python train.py --n_head=8 --n_kv_head=4 --vocab_size=4096 --qk_norm=true --init="uniform" --lr=0.00527 --lr_mult_qkv=0.4 --lr_head=0.00983 --batch_tokens=32768 --seq_len=384 --train_tokens=120400000
Each number is 50 + 15 x the weight over its row's rms, rounded and kept within 0 to 99. Layers, rows and columns count from 0. The size before them is the row's rms in percent of the matrix's.

# q: layer 6 attention query, 256x256, rms 0.0664, rows 25-27,57-59, columns 0-255
# k: layer 6 attention key, 128x256, rms 0.0639, rows 25-26, columns 0-255
q25 101:55 34 47 68 29 40 34 55 24 48 76 82 46 28 24 21 48 79 56 24 52 37 68 57 48 56 61 45 77 52 35 75 66 32 51 35 66 54 32 53 39 61 46 66 70 65 60 24 29 58 63 46 29 44 53 64 51 45 54 41 50 68 71 59 53 62 56 54 46 52 54 67 37 53 55 63 48 64 71 48 35 51 36 89 63 30 34 33 47 52 14 58 87 17 41 65 66 64 55 61 79 57 64 60 40 51 48 59 48 21 40 48 62 48 36 80 62 52 40 10 38 26 36 66 36 47 27 65 60 59 17 49 81 52 35 56 58 50 52 47 42 42 54 60 35 44 52 51 63 37 43 40 58 50 75 48 81 21 55 52 28 64 50 56 42 37 37 42 38 73 43 47 41 22 52 57 50 69 47 47 59 55 70 31 51 54 56 46 53 53 74 49 42 51 27 62 61 40 64 44 59 47 44 51 24 55 48 37 52 72 63 58 28 43 22 51 47 44 72 39 65 77 41 03 29 39 73 69 36 53 22 43 34 43 53 49 45 42 60 66 70 69 56 60 45 38 37 62 52 32 57 26 43 67 48 30
q57 114:73 41 66 55 50 46 61 14 68 66 28 43 44 57 54 45 41 52 68 78 34 63 37 41 33 48 71 85 59 43 52 28 61 30 33 81 51 69 47 72 62 50 55 40 51 46 47 58 62 80 55 56 44 39 54 49 57 41 29 71 51 10 39 71 39 53 42 34 58 39 56 47 61 70 97 63 43 45 51 49 61 39 53 46 45 28 54 58 56 48 87 51 55 44 24 64 42 68 43 40 59 65 44 44 07 60 57 30 23 52 61 58 40 58 56 58 78 51 41 76 34 29 71 40 51 58 27 13 41 49 61 38 60 57 27 46 55 46 33 54 62 57 66 33 37 36 51 53 58 43 65 54 50 30 60 44 45 81 37 41 56 45 55 52 18 46 39 30 41 58 66 47 51 40 44 66 30 37 52 26 58 65 50 31 69 56 46 55 61 47 50 55 49 33 27 83 48 56 35 58 43 44 43 72 45 50 53 46 74 61 52 42 48 51 46 40 66 04 82 69 53 58 44 56 29 58 33 57 41 63 17 65 30 46 47 85 56 58 90 47 53 49 53 77 56 45 30 51 33 33 75 57 52 56 59 72
k25 103:59 63 75 35 48 41 24 55 66 36 28 35 51 42 59 56 35 66 23 91 40 48 30 74 60 65 38 40 66 42 50 42 33 66 69 63 54 44 50 42 53 51 53 35 65 50 59 58 51 59 58 52 48 36 34 56 47 71 75 15 57 63 52 54 41 38 61 38 34 73 25 09 55 43 52 60 57 68 21 50 49 36 47 56 68 55 36 80 42 46 56 57 24 40 39 50 41 32 50 33 28 72 57 50 23 85 17 36 59 50 56 49 29 43 52 33 45 38 52 38 37 49 42 35 40 85 41 44 30 36 56 58 63 66 32 40 32 45 72 56 39 57 43 47 64 63 53 32 32 87 56 38 50 27 52 71 39 67 65 69 59 44 55 48 66 57 39 43 40 44 38 53 76 42 30 51 63 42 61 55 42 57 35 19 45 51 52 48 50 56 24 44 37 27 62 52 51 49 21 54 48 67 57 83 70 45 50 38 40 75 68 57 59 65 43 49 41 67 44 89 39 30 61 66 78 10 46 59 32 57 50 17 56 22 55 39 72 51 52 36 68 55 59 48 34 56 72 60 50 33 58 65 51 61 57 85
q26 101:36 69 38 56 65 43 79 62 52 52 72 69 48 29 60 48 60 22 61 54 55 48 35 35 52 26 44 60 52 59 41 20 69 48 47 55 47 60 49 63 71 36 48 52 77 47 37 23 50 56 59 54 38 72 00 30 48 65 21 42 39 63 71 34 32 52 48 64 40 56 48 31 58 36 65 65 38 61 40 64 63 55 49 53 43 69 55 61 51 64 65 40 62 68 56 49 44 60 42 58 55 52 56 82 64 63 46 62 39 41 58 54 55 55 58 47 40 61 47 31 33 65 59 43 65 72 66 62 37 38 76 34 64 55 60 56 45 71 79 38 52 52 57 64 44 55 41 31 42 65 27 62 84 55 56 49 87 50 38 45 26 73 38 53 86 26 42 54 55 72 27 41 58 46 33 51 36 53 88 78 49 52 22 65 68 52 51 57 42 58 51 81 41 76 48 48 43 33 50 53 48 35 46 51 57 54 50 58 70 52 13 45 42 82 58 60 58 24 23 60 37 64 55 27 34 24 46 49 44 43 65 28 44 45 39 18 24 59 48 52 57 83 70 52 64 53 75 59 26 57 22 28 63 61 53 31
q58 110:56 45 82 42 43 72 72 33 70 29 25 54 58 25 72 61 61 34 14 67 61 57 50 71 35 58 59 55 25 51 54 31 48 51 49 57 32 48 20 32 64 25 73 47 63 57 44 41 76 43 61 40 59 65 34 63 43 43 52 43 51 21 44 62 47 41 50 39 65 33 56 34 68 85 59 44 08 56 38 42 69 52 59 64 55 37 53 55 25 41 45 34 44 69 36 33 67 55 45 57 13 71 52 46 59 55 40 36 40 57 41 35 65 40 51 61 40 57 75 70 45 41 36 58 55 22 77 31 52 43 69 48 64 44 26 59 45 44 47 48 38 56 42 60 45 48 60 43 57 53 77 57 40 53 61 44 74 35 77 38 52 78 47 44 62 67 44 51 37 29 25 57 27 46 56 45 33 50 89 18 54 57 75 81 39 35 36 43 52 36 23 52 50 59 38 56 36 29 41 70 48 69 40 62 18 42 40 26 27 57 48 49 44 49 19 60 51 40 55 47 61 47 63 53 61 38 66 38 38 84 42 61 42 39 23 49 24 70 40 55 60 39 40 39 37 53 62 66 60 54 84 60 32 56 83 63
k26 102:60 49 32 64 64 44 35 53 51 54 45 61 17 39 50 42 53 44 06 40 50 37 62 45 39 36 43 66 50 35 33 48 43 58 34 47 48 28 38 58 34 56 40 42 35 66 40 49 42 55 44 30 56 46 69 73 79 60 84 69 66 50 72 69 68 38 52 52 40 60 33 68 69 77 36 51 31 41 68 45 44 48 46 55 36 49 51 41 64 58 28 79 61 30 61 43 60 45 49 52 25 41 39 60 57 44 53 07 65 47 31 61 63 56 36 51 34 55 17 51 80 31 64 30 67 35 60 57 18 58 45 61 27 72 67 20 57 36 45 53 61 41 41 29 66 45 68 47 44 44 55 36 14 69 42 58 41 34 71 37 72 81 48 61 44 96 36 71 69 32 41 38 83 19 43 33 57 42 48 30 45 64 56 38 27 23 48 38 64 66 63 40 32 44 63 56 72 25 52 32 27 59 57 58 33 53 44 41 39 64 49 51 35 43 49 65 35 57 66 64 81 39 58 60 67 74 55 46 35 75 36 42 55 42 53 57 51 61 57 75 58 41 67 62 43 76 58 40 47 52 53 34 36 56 64 73
q27 123:27 54 55 42 52 52 34 52 60 63 43 44 51 63 74 27 51 61 80 29 26 52 50 50 72 18 55 63 75 53 66 45 25 86 47 30 53 57 62 30 46 69 54 47 47 62 43 63 55 77 23 21 50 37 46 49 16 47 40 48 90 38 56 44 48 74 44 44 28 63 56 35 67 60 47 64 30 72 54 80 69 70 53 29 40 59 67 29 52 77 52 37 45 63 41 63 54 81 51 30 72 52 59 54 46 63 45 42 13 39 39 62 38 48 55 32 63 66 23 64 48 48 62 63 40 57 71 61 57 73 46 46 43 48 43 43 47 37 04 33 65 52 44 56 44 56 42 66 39 73 42 57 55 49 62 45 69 50 23 59 45 28 72 44 53 42 67 48 59 83 60 48 73 58 63 42 41 49 44 46 49 54 73 30 25 52 27 47 52 57 62 35 35 57 52 46 69 43 60 74 55 43 38 57 52 49 66 51 27 48 72 43 50 34 70 44 71 49 55 38 54 72 38 55 45 45 28 54 51 55 51 59 50 64 54 12 59 70 26 65 54 63 66 23 21 38 83 21 35 69 47 57 68 75 47 63
q59 110:55 51 21 40 45 64 60 47 36 75 53 69 58 54 81 44 62 46 64 48 60 65 62 28 46 60 67 44 42 26 99 68 58 35 44 68 17 65 39 73 84 45 49 35 67 53 54 49 32 56 39 39 31 61 37 47 93 74 45 58 48 40 41 52 74 47 56 38 18 54 32 62 31 62 73 67 59 62 43 32 60 49 31 69 53 43 39 52 48 68 53 18 62 59 69 47 38 70 54 62 37 50 83 48 41 50 48 41 64 54 17 50 30 36 22 51 35 42 53 55 25 72 33 50 71 55 64 52 78 27 12 55 64 80 63 59 41 70 49 49 56 47 56 48 43 63 22 52 67 39 34 23 26 50 63 48 44 52 55 54 39 46 48 24 42 59 51 47 60 57 55 76 42 70 52 70 36 57 56 39 73 56 51 52 38 56 31 34 63 42 37 37 39 46 56 64 61 39 47 64 50 52 70 42 44 44 57 47 60 75 56 31 44 54 73 46 62 09 28 55 69 64 73 72 73 33 37 58 57 54 51 83 63 59 54 41 37 65 64 51 41 47 50 32 45 60 69 34 57 70 71 36 57 67 50 75